Weights of a small GPT-style language model, trained from scratch on English Wikipedia.
Size: 15 layers, width 64, vocabulary 4551.
Architecture: rotary positions, local attention windows.
Training: a variant of Adam for these matrices, 126M tokens, 7770 steps.
Each number is 128 + 32 x the weight over the matrix's rms, rounded and kept within 0 to 255. Layers, rows and columns count from 0. Numbers have three digits each.

# layer 6 MLP up, 128x64, rms 0.132, rows 4-127, columns 0-31
126085177164109098095118106052080109108109097129130121104089124103157127192111124121119136201156
229131120158134128129135181069128077136149117165121086119144121127102143175101155132148086157111
104093147122142119137095166107106061159121147144159178107123102191118178129072124089133151172133
138096136088116159125134119130100116114123136166129107158137074170117167114131183130111104093159
114092155087158070117124093102108106163081101123082138170157177125095154161091161102161109098112
139135145124187115174128110107115098126112092113082122182125079159128123158061192115089095161064
133080195095167147099105157129094054104132131169128115138098141133102197191101071141106143134100
142068169100204106166139095127125122095095103150160173152186174168106169137088100148121144102134
200087143123092205134140118058120049109142093144094120130104138095111093217109132069195144108120
228146166114112126125147094086150087129116117119148145154095050131140112154116127111179082165103
099093135085174131192131135035129145122103157095112073188156159153179109180000107097054195160107
115115181068120146137180106140088120115126112142079178124096166093150179161079158128109170101154
171117116111160164136069096092096081140122029145159172078134066090172127146120100114134155094099
179138154100108143160111107128090140098091108118105162112111150072148219139097208092150114095126
114122130145179140164103196034120119137114131144091160134124178135121173168053136119092135192132
116109170136147146150122129126155116141139117185099113108108096097144132158116184150150105111182
091093153106179154142098160105134122166084129119097122171094162174122150155115120093141133151144
103102130153193171112155157074149169154147151147132103081079094107145114150093198127141095169097
168102208135149152155137143134078117157100118141075139115126171104148137236102163084106070118063
158087143145112116116136196052076100096131138120061146124150192105117196165100128084163113114099
196113130107087109151151038096062126096103107159142137098151114084102189133083208135077097122125
135092122105140115190106127085117056106164090164139131089120109085066105123067130139135132198033
146164175104146131145100168095112142091130088138058161123156126122164132140119179171131134158094
171059146060122101178170084101042119151167084148127134165098136123131117153107089109107132091147
120148151106169193145131105116123142157164121198083176104133146089161137093071129090123100093092
130096132067143141103146116117084091089118113182100173126126122134115206174132180143155107162122
127098120102138144188108139131128062100095116159095192148135165078147128174074162070158124119121
145101130060123185135176143084078145108172093161083185079164132165131155131114183070169142109154
127082152116091170125158144107158132090106072161083081133168114098120152131095147090138153069096
198100146134173184133071138082123098125112166125140131133118117119115141225099113071138154151182
128075163095164168148141196071129082135051119096114116123122147154092197148097137068103144170107
149136089111205180197151107078080106159128143148091156111070141103140176154068173102081124146146
132095104074255136161105128128120163120090134123083148152094161122142165156033177091115143065132
110101113097153186154170082108119145189143081160048154137146170139152204149067133141097141116137
146143157060180147159114128097130123098103058118095113149102152116121115216098159140060100103158
197112139142104169120069110118083117123099113129131166173157127173124155175129122144114182102049
143110097114178100114160108093105153075080093141108154171108149134075209159083144095169137155048
170162159106135113153155129077133116094108140148135102120093085184131120179105118125137116118087
138110117088168173174158141097140144146125165159108137147131125100112233170080179157118115101084
138065094147103169118130192064085110114068108161085145159141054124118116132095156079122141143098
188128151133097124105132064119126183156091084144130145106102089111159156155093171110110087129142
176093123124165148100157114155109146161103137136141148101140144143178182214126107085123149159163
144119156143136156129121137088140088094097121148070148110148112069126175124107112080151139044124
142149180145131147102161136135150059113151130176112202139094155159106141171096185121097113112121
176144107103133129127181072106130134129140058104128132100136107122132123217075080154130137103080
156138115114182090140141100090034097114158149167192167117112076099173160173063133110163201081119
159127086135146131152128112082122109102118140092139135136174100135106120163077104147118126169148
082120198156198096139170184086095151182097134157150137070106140119135099195081144135121162093103
127113166075137182172155078143100146085105140136160162092088123148118136161116171088110139129168
137129153136131146206067065081136124174123105184067122103083098123116166183107194087107106076121
159110182128177160115142134087086146108114166125169137156138102116080130182124130086072149168088
151107126165182168119105129147142087026127108163130158152164106150155186154105080120107121115115
125120148037143139128147157094108119119067125131147105140145113138142151144070081077171175145077
094107100090134148117102136117146120056128139182090122112125185128163141157094172115131168092104
133099166105194125102161169126090081118173203142136145087128110120103164140080087154114148127125
111150147087108163113132155085154114113062104153082159120125103109147180129134137142148075156138
139107175131105188049086167094129145095145150162092116130143162065124142112096123141136204132117
122043154127125171124111142131041095104173134158051109147169144172111142195109155107167105099137
146102117147128151087161155094110136160103137136135144134138131085155192143103139119098132126179
209098085133186120115163147133077135161116105149103132116142125164163115151118104138110100142175
180051153108115133079123155090110129044131125158083118165152088128167140170073104101078147102188
170046129123134091067134096097086101070127138122116158183152123061154157173128116157099167168148
104135165137227132128105118107115101175134109145087162135133182129141168160099122135146130112109
073108217107163173134115114123104118092070152158099126125094131075129147149110124121145176051107
145072132075186134103133103129182119118130099164069214110135122139126155160115157092141168072121
082084130142152190164119105109108124084109141134134153199122117143186150118120142130152155119140
170122126128186134184139118106057097129153130135118135161182100097147141137125195066148103128112
124020135140110122171150135079056184150076133132157121072111044163160135129121126101124128139134
181059150104114132122158108085088074137111124172172087107122127155157185144115096188098143109106
149125130087102111167138128100127113144095089119112130115083109112109133139115145089081116126131
188125133120130118088075109117154080116114138154112119119155102104146149177111112118128082102133
187087130134139161048176163092105125129111114134122094121123146085130208146097144110128139120102
191185205102153087091138113096115130101145112115123137174138100089135124145052147168115134169080
138069134100111084090125124118119076129117064161117210080169159108189180144092089116152162127181
126142094104174128125066113123113141091127142135162150079122162104167112127014159121111164106095
182115214149138138112133094075074148165080097147099117065101181109132143195095147110153090120033
147133146145117114129123174103120144125044149142136126161102098184150111099102164074143137153195
134093170088185152115101123081118103154143110161087129170149149102095194107141110080135152130085
136115158100091143070140160111110105138131111169117165144111170169104140152074143125119107076062
116063128085123171142116123098123164096124121152120111132143120165139123134084055117144150147130
191050156115123134139136097125055117120102143139114093122101137084101211173133139169120176197165
096113124085152135122107111087156148107096152166134165116061131110174155138072098105087166080169
122088154085142104161171106063086114112109138127109122071087130133083131189107142111118159149117
148096139115185136128148109112099094123121160181058188163169175150140170137101145144119129064134
149097189194136164150129144095134114133144137166138132127074162153097173155107178178124150136179
099129150135154120152115132119128117134132133171146095146128096136097152163070172179147102098158
188066157086106096134136150110086143160115083132125125107102112109111131147088166135145148172071
155111144083127083169112126044083148158091095152148140156063117099120144169139184109124121159111
197100165141103106140070113109141110132080095157060076102170104070157150137082146132126196025112
173140146162157119156138133132086106111143146135099158145172127115173090191071105122126151126095
130116109077180194130148119078124127112093121129082153165137145170153171152093140075110110118141
178141167132091131121091096131114078068101106110136147152155175101174109181084118152146116108114
123068117101120138114104181084096124087069152137101163144175136102098134153037057121105164120132
097078172072150145165135146077112124130121096176114149140070158098103176122101148112156163119123
144102116104162152178208132078144099168090122162099079138128081106157140193137137139108141088092
184099194121123167149076167087113110092100094129124156111133157124083129196100150127162170106134
160100115110121077133136124093099108118139149133097115104125175121136153145051154155135158085167
104057137160123153119146104117111100109134163160074181071125107077165164162113147144109162088079
157129143083115139092099088106116097110064112154130100162138100152135177123059177078151172091102
142114145145175135149126159139095088075108188094082097145121092113097213168097123120124077144146
135118179101182141128058082120080115098113097127141199072104137095127133154096136116149161219112
176124126123100115163124069112193133175129086136128149110134097174149187176049118138122172102082
201109097089140148145107159077051109178127149136128171100080113166117109106069125139124102145124
115154145139127136122131132111137143153068144097127156135177088169117140149040202156141101154129
185111157100137135165127146107131126151109086168065169142197107076119161174119170125154142139127
198098117134180133114138077110133129132124133144075202133113120130113124141076173092138137147101
157112147116124146138159098073077089158093106110105146075085087179149104117110134100131182177165
133111130159112117162174094133103129123162083174133169145115122127155147232090138086128105061136
137139184057133140205180143099138098154158130169094184131089160156151146178079102099170093107124
105126191133149149121127157093107083148134105169081157120109087044076127088087171096098098133134
176101123070171133118148066109081124089133145143142200096119091074102087159092144126186114186129
185127114061123138094114128107088126164129159149108185111162152133197135178103148180120140204102
128059182134134165128151177094097144159104102196155112124124130089166119138076138083142095194186
169137135138131123146122098099111124150139126188097152149169120147137181194085181089118112126145
129155184098109109182076139097073083105121104133123122120096135098080140192113116115144118143064
121116127126141134144105150088163089122067139146078149192134100123146165163044137096113189172098
123101153085151161097132165100098146135098149116127163127123149146171184142092181149134049077127
127083166117169133085104096122114136094120152182176169128104151065118189170109092168126160176137
134105155128090140178176123104104091181120114135115115111148127129096112159112188106112081089109
101145151152191141142114172103162083086089117165108097144159165085185196197080128041089127144170
135106158118170113116176134092062080144131169179060166126113101062144143133118153132148056169140
141049196064107140181134182072062074101155108114077110113110053109168152213092141124126172056176
151146182117165152103143094123130113135137154118094133134076153124151119141060131174122113154089
131083201086107175132145128082131175137139117116111155134075096159170150195140125169140152093102
# layer 6 MLP down (transposed), 128x64, rms 0.114, rows 4-127, columns 0-31
148136206129165180116115132167106111171093134130140126091177104148126131105139148120108082121107
183165101156142121088131108146154088115128116136128080239154092174120114115118111126156154116154
093158156111054135135109147187174156138090136099088139090152106189149087123118124116114179141149
151130124108121148132134125091146112112153151165136172120115127071154103132150121124113105139107
101130130134163106117108109092133162157132096118181145093145143184182130065152105134167096086104
113081107114152145153107127066174126110118100103126103141139102119154130137218053124119147130143
158133093094144112177170085088141157136110161076195117168128145059079065159091150103144089171170
078161106065141133171103115132197166134178049195100126090121152157137071158171112153171152131094
183150068142110132128114096154105130109163120092064125125100149155161079135074101130150184132151
163134108083107147110159105077173123164083147127107130143145085135168075111126129164120126113125
036053164125063178180126134079124199141068139091158080196145153182138160087155043130075110103109
129228155129131080152161125109141102114165198133092135141127141139092066130105150114107171172064
152099161154133105097187130139120108132139119131057062152123061158147111141228160137071124104133
108137059131115110120130084144135131174144162124147145089091123155171139150104142151155135183198
125128103144146085107130135111160152111105175091125124204116104123138141090169121021157163144111
149066102086083144113119149066156152087068121137077138165121170152141118138155142151131100114122
116119141092130109111130073136109113101128148119157106145121110119128139149209112129148128120146
147113125134143189102113108131153163087108113042162136151135137094132127099150144101115083165150
161091137118068125157127134132069149128104118153156099113131115145133142124145049127083151159107
140081122143107190042100136107111120055131117143184148173174129152103117101143133109190101097142
166067101109152114117128034136128132111238132178174119071157148128174091099133107126102127154129
152136123152133151127139141088152125135034181135162127168120133120173142173159121188147153107160
158152125143129140100110147099136118103182107050122172168092137141172078136127085128135156117062
173144141109129113137120113100110137161120065145142175107127137114101120092093136143072121123087
116116071157180136087102092139135158167126132187125099072138131132178120048141124125118126093134
182125127133108186070170122104143061081167140150178163110066147127169118190108137143123142088151
138153129091085123158128150080138135116138167127143128152120153184106074130140060076187141154119
142134101180161084107156109172115139139192089105087154066176119207127108094065196100138181133174
116161109194135101089075141119115124143135107101149144133129103086166127101124107136169105159097
144119114159096133131087160117113140140134189119161119176152088152140100167153045151109159050118
113153102154142113079118055123095162061100194113158100126115098182171168113200126158116123129121
145180068063154176133164106116141084087152122133192138160156164154146151101152003151081159128132
129148122112167084154117140140113230124106079082146161109043095174122091134072084144128185109111
128139100141159149086175155143172104149190072191133161128133172195151131088172145157141125184153
094058170128149122146126136100083142064123140134125095095152112170110152172164103113131128130103
108097050149150151149168123190144132151157091122077163107127129084084081137153125165129123103140
144092102107177090134133105125194152115119102104167180181088067178126146105170131164129186162127
130120160143148144147126144126159141112124143154122088122144114119141085123100142112081111087149
132164095154123164180144159175160131146111175074127125143110121107100171116082141136147098064141
193140078186117188068122122150137094076103146141130092192145089144134139099177116186181132159122
099128144121169137108124191136127130110110099177088184080155173091133186136150075105144151186155
116196125095079144140125196184101128179124137104137140160148135162171137111041133113134138128157
173122090127148157180136098152161102172152076143099107105108141163152089168136136168151060176149
127128148182125114115142138095149134083144162142087128126142093150119142103131117136105109112112
093203188126058145110100163122177167158144102098096142126127143094054107134086150089143166134149
168161073077184151188093116153190049110114097155189129140127140154158116164164121142137133150136
141139107111111156178101100111134149124142099085118146116153117141163046123161123055141096154127
149077143131101116121158078148079128051146100140190138182130096137086215119159107169122154109111
151156091141114154148118142169148141100146143141138151087114125059166106126154146087121187098156
139072147120168160188147108102144117189150099149190078098087145118157142155159151144054121174146
086153117119143179134173195098162150111186124127134136198094116079130065114132138082113107058222
079174148166111135153141206178096163109095169116124137146131119057155135136063145143143148145129
115099080130075103181125164132202128136146085167104154113191146074143109082114089185110094158156
085107097110099115148130163129156107034109129137124125122113152117157100153133162077150146111141
160189132158172172157114116184111073155129104111102139195097117104109131132111115153120062132173
135082162127105154109109123153133089174132144084135090124144071153122113069135140112098106122122
107204138169094080188050138147085120173121111143154150106107134140118035150122117114183103102129
134075155143084131104124138154096148122116151173059132122146165100117066119119154131171165118106
117109091111141176107189156140168142151117135143157135134125124115143125076174157153106113083128
151178151125154128132096141112126172187115115104146139156118149167081081143166121155121111167157
099166176125116140122113152130135173104149135135095100114153104103091117115090118147080141150089
109194172146166144083126146202150052133103132139132159099129127125156112157113148165121117034132
129108129113107093130137096199124149160129113138122084128099121206157157122154061168155145143148
072153093117088137171094058160175138152146098205166144149073140055114093159102163109100091135147
108162135160180107110170143152192160176163076138089135107086042139133064105087121148126160094089
076184106159089118151101099133150142111130108175130178094131131096148107075123111128109171134153
148120133173143121115161077152135140105182106162122160196111112104173106141109131184147115156179
114139160131161131101096160153150094144185139097125145139122181134115099121183171142134139147149
174138156125152099128147070143141112120158065129158127104128130081107075148152070108123104101123
101136163129145144107125120137105103124107139189128142090158129163175134140171119139093103132094
146159164160130082118091106132124176123106113137145141176140142145184133093112107125108130097107
137079120134100184113202140148095131126130145133189095146139139135176135068173172094172141120129
104088066150086176153058128122130045149098139127160098106092156122168128156204138089139124159167
110166145213161102077105102125122134124086094063185130168152131138111119120123131145180145115075
115088102111093135101122075097171169089150174063188103135042127112146157061096092143071204097089
153106116103146159138077097118070111146124188162174064101122121192132142163104124103156186123095
122062153122145129129126127147077143133132144140164098128165119095179175139174118138119125157102
136098138086151111137168153100218142116114161114109161181146125059172141117106113108109157102126
117112094132100101083158126135135157125168145113163108071101084119105125136102174207171122149108
084127142051104132188116177095121161155153079180104134122141180183131102110199099142101183095142
143187101127113135168141088093142127138131124116101100136130152111159078066109147141128122009090
106169145114064139183151175139110244090113112077142122093120121107141145050130094157183115115104
150160131125087157108116172112102173084120138047096115153088091145103136089140137138118159154120
113118149170098073171147103175134140154113187133092152113114095179135109097104111106095113061128
163109084149100140114134185107132098136140157096131106109086134120119125095144187130123162128117
116137072165111152139093129095135139144102125111124144150124059123152115139090128129159190129116
101151064188140151120130174125112107092100195088118077156113111147159124114107129126129140109184
142115103146121079140091124076147178110119140122108160211076138066066143135140109135103126162113
108131098085155095128094131127098089131134145134142173086130144145147099136185101146124082100162
133120131115102158141146169142075206075129083169166124141105156101141075115189112112156097148164
130174112093158144137141122113127157107134118136157143106141157188173080084162166124122117092113
123095128109105115134110107142087146177126146138124142155155092186171095149126104117104148126115
108055133040150176158112128118137197107127040163075176189169203142085155166148122151109148093145
105161148055067171178170180135189115172171054155140115158074157139078062096088142132119165099140
086112178119096131112162140188175108167073117091115106126137126155121078082124126142120135096134
134133112152096122125163101144111083110080141106114112123105081061119126106159189121152164130087
125161110125070069131135112112139166215159127091157120102091195141153117089130102161151117170087
092101122238154135119139154128127138189085157142114139145057132114145133164129079113158137128109
154116082151062129131104092132224110143120108076130132171101113176192163107115180115177132123170
134151142129125115171175120125169155155114094153132127123073165126146111082156138119156143096146
118143135155187115133136084139100081104179141124101101132110113133095065146098154144140164155156
087223138142063122150122105154144081140121147135092147138146131182120087096110158161103186114176
133175109152138161109134161130068174152127151085159166122115172136170130115107151193127133132145
138132103175120109128113071147090164088056169072168105104099102119136158122121131164117190171096
157129152097102157128120153130144112150150128121153109161130109133140108103193123126168164179102
179127042085092107151148065124135175108100126160098144107115106159173115113173113145052210143124
163130111145126155106146185072125115097124141068142123126122095121151138143148151098113150147114
123141145178057139097130146070152185119144096066104077153121110163154098130165134094101155112096
137128194170113100161123156096156119077160191124142090122137092144090159056139097075158111158128
124081133168117154156127116113150093100175134119143136153112182125109134134198081134121132110166
101168121101162130111146086142117130163113158130126118100108169139123100116073162149160141095204
137184126126078146109139190123117142185124180087122133154105125132115083132113187131112112150131
082074152082108119070113153156158145103118086139188107142186202074121157112142128081090092133066
094102129142080093125125103183095157160175128060101166122214174168115151142120061098097119142139
170146103089164167115185061121132099150107122107114123167100127104128101128174105124129140112118
108061175098145071104150088079130203110056195074180183121139139163066186216220119093078104253073
131104138127105127100100149106088128139112138057210135078156108114183111145142144151165121160128
136197088104147114190100091092126131161107099136118105110097094194132060123134166086145095094132
157087153189107128131155079158139105124137134176126130139140119134129151128160137172182144144159
117171143162173105149093137117182190159131082124144188096162218134106063201181163120105161157061
164163132099108159108178063073138134150115167112135145148123122127141110083132093166108082116173
158049137147118082110114115121089121046098106085118091122128105050151221093143160117170179138093
106153115107145149147103119158114096129076075123138094134115093174213115118095141138088147135148
131106155145152063128121125181156087111132132156176093134134129074107114164134177080136170123121